config = dict(
    head_dim=64,
    norm_eps=1e-06,
    positions='rope',
    extras=['some layers without positions', 'local attention windows', 'shifted keys', 'gated attention', 'capped logits'],
    init='normal',
    init_std_qkv=0.0151,
    init_std_o=0.0,
    init_std_up=0.0151,
    lr=0.0033,
    lr_head=0.00735,
    schedule='wsd',
    decay_fraction=0.612,
    decay_shape='square',
    batch_tokens=[32768, 65536, 98304],
    dataset='wikipedia_en',
)
Each number is 500 + 40 x the weight over its row's rms, rounded and kept within 0 to 999. Layers, rows and columns count from 0. Numbers have three digits each. The size before them is the row's rms in percent of the matrix's.

# up: layer 8 MLP up, 896x224, rms 0.164, rows 486-538, columns 0-55
# down: layer 8 MLP down (transposed), 896x224, rms 0.34, rows 486-537, columns 0-55
up486 101:504501477558508457539413529512498505478506514518470445472519449468520487478544562431489469475527569546458525446495513536530434489536414554506453525475492471461432511437
down486 102:511516470460476464529499519515503551515496518576459516529503561486577486472469426534567484425544499526479505514469441419541456543563459452460560494415421531536448564475
up487 119:495551483497585583462474507430443566420530460416475506529511521450555499540495474445480515534442494472520532464571506446493392545506570457458513511574538525497558585433
down487 111:477482496505488511486565416512555476610545540558523502448443504467489465543450473468440540437506531546510556524522473506496522512450483492475522531536611479575500494508
up488 099:528586457508546509479498464494526534538429460425417446499438492535475468446492523566513449440492535595541513520477525521525541464566540516502563495486540509481539479415
down488 100:541534513470475433546549522511517531499570531485527438472459476447531508439437534559507487491483457536496456481479520495542583546564501518434570472442462498535478489585
up489 117:532532486582479448522439459416497496451483473491449523541564536457490573481412470515547510518530484543566510514539460536451476498452430497481475497478475523489484449523
down489 111:500550478518529524417511439523483468464514418450484494484474509477474438468527430518531531554474488523515472518503490545487500427455539499498529511496541446541536452492
up490 095:465530499524541486531419490519487586479529476512533506489494499439532558466485466416555474569460522539493442552514537559479514476574452463487450539472460502447521489551
down490 096:508497530474522531512566577433533457511520452516486543514498558553513548551451500522516495459466469524502531540511456476500561519446491528539545475533484452579487481517
up491 082:580463510563510489480452478562573529451501497460490419490484457541530495539477501496500525540538501523547493493562462497481473527547535499506429405478483516515483480495
down491 089:485582473496552512537475534513514491458481508527479526511517517478534475498510472495553515479516517454520482525505512522563510511501452474559583496516469500604508513464
up492 100:480504496546478457560457489489531494610453516488506452540495509478486496516437512571487495436498499391461497458534522543501503501469508495491530511538511425515467487486
down492 096:550542528509527440495582421469483476510415504515492461538512493504498548516481539460490518485455464538549446480471576494498555518551466473537512507538420480489459501526
up493 072:496472551445468462513445565515500529528493513403511509522539461545486496475496546453541445434530466558528513432544454551519481514529377426524440504476530553474470492525
down493 074:494472461492586537486525523526496489473501495495510477499478439423505468485500470482468549498544481497519576496491537529499474567475516462496517525514548462539633430534
up494 114:525464486533464525503425531451512454490431463494517447540564475520526501461532548531519412508455478547449451525504479515497463519485517521440487468560522535494451532503
down494 113:466563435501480416472479528500479478535462496461492491495468579530545501549520516518512495427544512529401518513469419533536436451520502406485482546464506538498418467587
up495 106:537548547472481519560466494542523567551496477494463530506548509496549503526529482484502486510480460481570537562546565482492450473500494564467494470530473527519510551540
down495 106:460543496569554476520555479506546543494523505446546513484468540530494472463467544526530549529567469558438488442501528466582465489553386525463463453458490469578543499459
up496 067:401468547533554512473452443518493581542508523490486409492553449507539490476534490478505510575528481530466540515465545488564538472530460496545494545492509535447523488550
down496 077:485483516494493523502499571455511427469491469454537423470525528491540471507416483498513482518522469451448542573484544497595498531535507495506542588504494483513479518521
up497 105:434499508561463516528443474511493521531579415503511484488539463491481466516492492545518485433552490402597437485540492541568539422456529454518564523463499484502541554504
down497 102:558471465505537464487543468492486485512574439464536515493573503530504472551496550432482535459511541548511513604515466432526512527514509490449557524469556469490475486557
up498 093:495515541534468476569420475512488491481491452518575455522545486502448497493409477504521492554574521477577440566511538469506582529556488562545506511484507521515506554531
down498 086:509497546490460519458589409498456475493490510519402506492531515501541476498510546501500470477440521402492535528595482467480485536524466476565459485499443539545496512496
up499 105:508472507565516545475475478474493507459462482423509500443474478464519558505512489531526569500543515499560438462460548406503526430486551474517478516492462438452549572508
down499 112:562493501509537496527536444497572543477480464467517486493518476466516523535460550521469533506422485488461555493513408466508455486515514520486537547527530449474523503514
up500 099:534515503510533521531530497524532483438478529535584518453523504529520515568525523485463364476481464463500512462461478571516529475508520502469529451515438486587557474371
down500 098:437476484417530496442554523548450389527470556507462431536514548464473501510456463555492484523509467545532505561495533471409508495533512454465471421480533520508483548576
up501 087:568478540538571498644423436497558515474402478510501578488515509475493496472480556570551500483505541517520479526537504492522505493503465427507500486507522482472508529466
down501 091:525562400551511504505499511477511396523529551487439526495492506469507479547511485444495518508531479477473543566546541541516538512497460494543516516505523456522474460519
up502 094:572582511563547508544463444480492464531549422537517478490494492539489553515533457493584524542475491501414453542500524536502539544514481430489494543499411494514465482577
down502 099:527447527560471456491526517453485394440472538404463460522498514462492461507544427495487527429478495475497488512547544514520546510510539487435453494523514507438584446486
up503 113:517562491534556482456443494542466565475539490531539511477496440489487539480548524478539535557522503543483454527548510464535440515517486466505491578454511459498487433539
down503 108:425476477445507426481473498498566520471495509542520478538468431520535508526450532469492458533439504498517535483530486495555458500521476516504562531488534520478470485535
up504 108:492602450440440450492432514584501560524482531505479548425493546503499497450438525531478436537469496478529506482490555461517520500530528507514554502576492556491477478539
down504 107:580486508575455566498513445493497571493522529505473542468482462507519428445517489477545454394560451496476428557524568513484427433497493459496459557498543555499524456489
up505 106:467494519512535537465359529525464450483501495497524438466525484462514452455513503521564528521508510527462500581518523553459552492518507509462493524491503486489487482467
down505 106:539507424476553472489546515503567477562465536490584484573491551490553474528559459593539493543575525487449476504447466521575490503491397495551478490457536477528521462461
up506 096:503469510529495465503389438523525565446592518489471477469527524499469526548553492563540439532504489446500464455515506456495466440434499485535519467492512485454506508408
down506 098:509454514527548509507518566482477511450503432522492500446489539512565461564440504523509460480502525519461463564528498460497476509500491471546519580530531520469541479533
up507 105:487480485525444435484431482513505525563496501554492498542413595524514456515524504491502465470510493485542495515498502524478445441513453520497550438445492522400514487499
down507 104:478550472500483491513492517504514539447521475526536487497446482451563473523418511548504521466400443466495498490514494514515465499503467482529491491524483558483519455449
up508 111:449517520529532486544500476478448547517525498581522534551506540545514527536485583489535519473508538430568509473565544435546522408421553473527420522513558477500502427539
down508 112:508539540497507446542493476490520503506546543482459492424452549400551545550486436441513505492534506524472502532588477470529521472543576500535520618555449490495469435519
up509 100:506498483540507456574478520474514581512523541457537493462490495516428527464468481528454498536458455467483527533551455480480534514517445479464582395579472489469514510509
down509 105:535490491519528452488567526397540488480546516430521542510457512550560425506486514517542485457513530439429485539513499433495510551591496579539515518564501524516484488531
up510 106:485476477506507472492371492490507575454490490489514491458476409463505517451468514460458417522590509516506522556492468573505534479463516570512409481519536508495469529451
down510 105:582491473460526506437519514470485515489461510452520555469499551476541450547544588600492481592491483418475496464477501505536441465527510490484468482468495525376574520501
up511 093:460495487508522557483423516465498541485513460452481512565516426464521496524486484526478439436530465481486435440502514466467509490527390522476599457489514477466496448488
down511 095:493505515489477516492536503507528485558530446473527435476523460485532509563470487555531515433481398521408502534439508479508521491545488560463586520505561453489456469577
up512 105:481562450532477498517470461458519577500496604480535435463529451459474502450488531484469520469455476469470510491402563515560518503507571484539470572543510493465447488501
down512 102:559463436459542517482546500490463503486566402536453539502551526516522446521480429457539438547447408536456500508488494591567498527507510587467498494496461483445513514519
up513 107:562484486536483502517442523492495464519512490501486574531541472486522602429430456571534507483531519590555469524608450569428537513397493533475464533565505503490548565540
down513 110:534496522468505425467591468469538450521504494475519421448501585563514484474545456510519477527438482487445469492479512484554462409480532542561498533472509491530539506526
up514 106:385463537513524539550486562499522554500521483525521540563476567513487507413514542469485472496501469558459496514493469482531507501486548493508539519537432474534476554514
down514 111:529517554430471443534620551428507516530480574478475457478535517504520448546488499495460506547491403498512488469471499463434515484458534484457544522523541534490486518533
up515 103:491507512501527525479422440545574491496495524467482408467573527483450478471542480583459552500399452552471532476494525540475536513494465598519446531527460434399476494419
down515 103:501570523511476488510556418488515484505454441483444476481462553491525434463466491494528553439477581490520451452497510512482509547522491548557558482552537397478525452546
up516 088:443524518428554419509436472472404575504460515508380489466580489531505511473479477512509502555538452506482500515468513523456460502553458549524477466568479475519527543534
down516 091:521488471479578504494479425456479441466562423528467527486521602550493502497517516510534528443528471472495503557559515482493456549524538516451561534454487499459561474566
up517 109:500495482487490481416484522509477508571523554423527576522482476522478499457511464540475496495485550412507503448517580521522521516499575555493442362567496467529479471515
down517 100:526455483519545497541575536453534516490505555590525543533561514575491505564529547491493460525523476502505489532539542506528403460476493531453537511493524442498445598492
up518 114:517467525501487513480408472462418547557440529550451460481541436446484525507476491435533483543465569572475565478542506499524509510570545507538494509557505457534570493483
down518 115:444511523490419518455546450547543432516502477471465517460500484465514452598509540505532441540452538534465496546435548457518450456508497477462549462517527472511497460449
up519 124:511486528482494539506453478502515468464503501521568496429480433487460499501497481477488481534550497529537492455530466547476526505484543501582484579486530506450570483426
down519 119:675531523475510503476482511482512550578520452520567528482486503446461495455510554562540470461466493524478480517417551510546420481510485520475527537498551460471525447499
up520 068:516477534628522498530444522514460550412485551533562505487444551493589442479503445526501453423499526493507423479487474582559531495536452479479504463435510539501531599547
down520 083:527465492509545471520554517430464459536480513520541468524533532528578407509542467534445540444542482468494456445464589508463483529507444507480503453489456461558508488497
up521 088:487516499527500478528497498519517558498493411472493483487482517422410491517517478505505508419505474576459487397596466554518481436483579463582475519527531507528488512447
down521 094:489484518542548477500486473491519498499473490543532428554473563487505496500423548547504565551501516481464534449467452490520544536477513489498507535534575511508536421459
up522 096:413519494533467518486510432517528606552404509533470465528537552482496534521402464473478496547483492485507552443531534519482553567518504550499520474468492452471492489528
down522 107:470558482428539517493482488494546494458478471477548445579550466500560452513469509493542587534451529531394509503445537534509549517572521500531438490440449500501490464503
up523 077:436512476510507631487425483488509581512440466481535430502477540467440552507518463527504512468475496542476505477406487529459493492519444486533595477519474483491578532506
down523 091:544507513454602500502535491478522390505540468463526454497495518546431530536496557548490530454497513491502522494405510525489526496595458474459609478537514471462588581489
up524 105:462504584526482485495457506527483540598546470504493498461572511567536450459473507529494534446478579446511496494522470537603519554543521452560461467464470611418449535532
down524 100:441475571504502541486445454444504482458553504523511485427481574459498413554479563457475501457527490466516555518518470451516461513519492453481492471498494527461531501531
up525 113:499579503530494517536471530499478543505540445427536461575563484513525524433463472510546541481531462480558533511478502475448573467521534460496472503421474464508495478507
down525 106:524493506521516509501492503519444499520565507485466423522511486463494493448408498537468503562481419577578460462554524477575405537541536488548490515475543478518484508488
up526 057:494492518497507518512429438496436499504507537497467532544546446510539527550540506544474479492458421542486452439458484475585482520496449511493475526476568506455565481537
down526 084:568522485444469490561548511443448399468482517474515447484508472575536494560474416551535527489466520483441530462481458548505474514486513491404525518501576514516575499479
up527 075:430472491507516455545429509493572477454505476514519447493526547548438460517523498464597498462561461513525492531495525519498497549525472471528441473547520502490516505491
down527 086:495546483438569505444456548532542425502478469474574489435531449528551389522435468583482551465525494568455534566477535468499469524461571427500550510546625506475561487554
up528 120:512470534484425518487457482500459558501511478519533530442571525554505515443503502538515464461488490502483454405597496440549562530525498484512516455436488527534448472498
down528 113:478491511537530531529480507492548481462506481519516482459502502578553457546572460489521498602571473524501447503493488491513454527509468540557488514547596521524518552423
up529 078:557511472535421498423441484504463538477500432546567490496579438557480572542502435565531487457506447461539521489506543390536560509513547479528519523508473453492513542469
down529 085:498478454456575448548532463461373471505507460476463541494476482483561493526541449499509531465484416485502525457454529482478457525596558485532494412556554430525502537575
up530 107:491475466559544485572476496440496511569509491431466488450505437494503486479483455534496529503544457506552535485602440510481532522529583476454502533566501466486501504478
down530 110:459551494486487493494455509523505474466459471434484428509456452489452522551479463502479496487507470553525505495449492570471501502541565461518500509524471473474533466576
up531 108:534506531561530544481460464497502512500529472494486490471561498459510553475492514474527541544403494447480507530475485486549557533485563495470530498453450563509550446507
down531 103:512514516470496421448473498403513408542587490500512447463557481511524545520536479528491501479434478520450527503501513483450426536459502439434505581472506572489546520556
up532 107:456526490507473522509468513548520498474501477538518595529432467457490542470488407521503466492476495578532567421485554481469523493527530447588484486499454565494465463480
down532 107:535527474415531497500488506429529413499513542481507450474453484491537497507476425473489535473462514503529517531453556536473468499534512472635528400526576473458491422487
up533 091:456522534539516495557439463463491515520506457510438572479480536541545482497516410500522514550522570531519467506532510448482468499482427472503502545492501484441509503562
down533 109:514509518528552388466553430489489488474543526484513456477470488475559479553564465471534523490576496499443476506490443385532466487499445457478517480494564478516472439499
up534 080:526438482529478471485477465460559647496469540381467527504510492566539573511495497503564489541515513498492466511505456491506403493547429428504521435468566451496520449544
down534 091:537506481465501506485560492497474393507447496470544501498536549513481482510497512515554500489524475544472571479446486489546427546508421530497505518544581449546468518617
up535 106:481447506559534554535393463445510445418542530439366436449567485483455496463584546554450450520524487491471489444452455462472487469446555494443483437490488472469477459483
down535 106:476490527501550506449515517537547491481525458553517483498480515507475499468471507495519444506517504477511511478500487598501523457536484441417566479457550495477524527549
up536 103:536554524547580565461473457495503455567379493435542449460501472514590545507595420527533490519554536513550550516448552487534529504482507455449486529515506499557532479502
down536 104:527519475515545453519521572384514493516450483521508489535463498466579548412522535517490546408464494518502532479450474493509528552511513473543572521422468480511475502571
up537 103:534498549514521461504465522542588486501507416456459515489494426559466540476538479508508502574526547528434536508530530499519483451489457482393517437536436550483556489525
down537 097:468476509498501494469518523536538475602447448556494539494509515515554486462462507530512501513432498430585547506533456543519454488497465449526517465550506448526478533593
up538 099:411602528485536493522400465514468542533540471450492421511511454525444516472544425563457541522465463549510484529475510461492427510463484502427473518465478484573418497453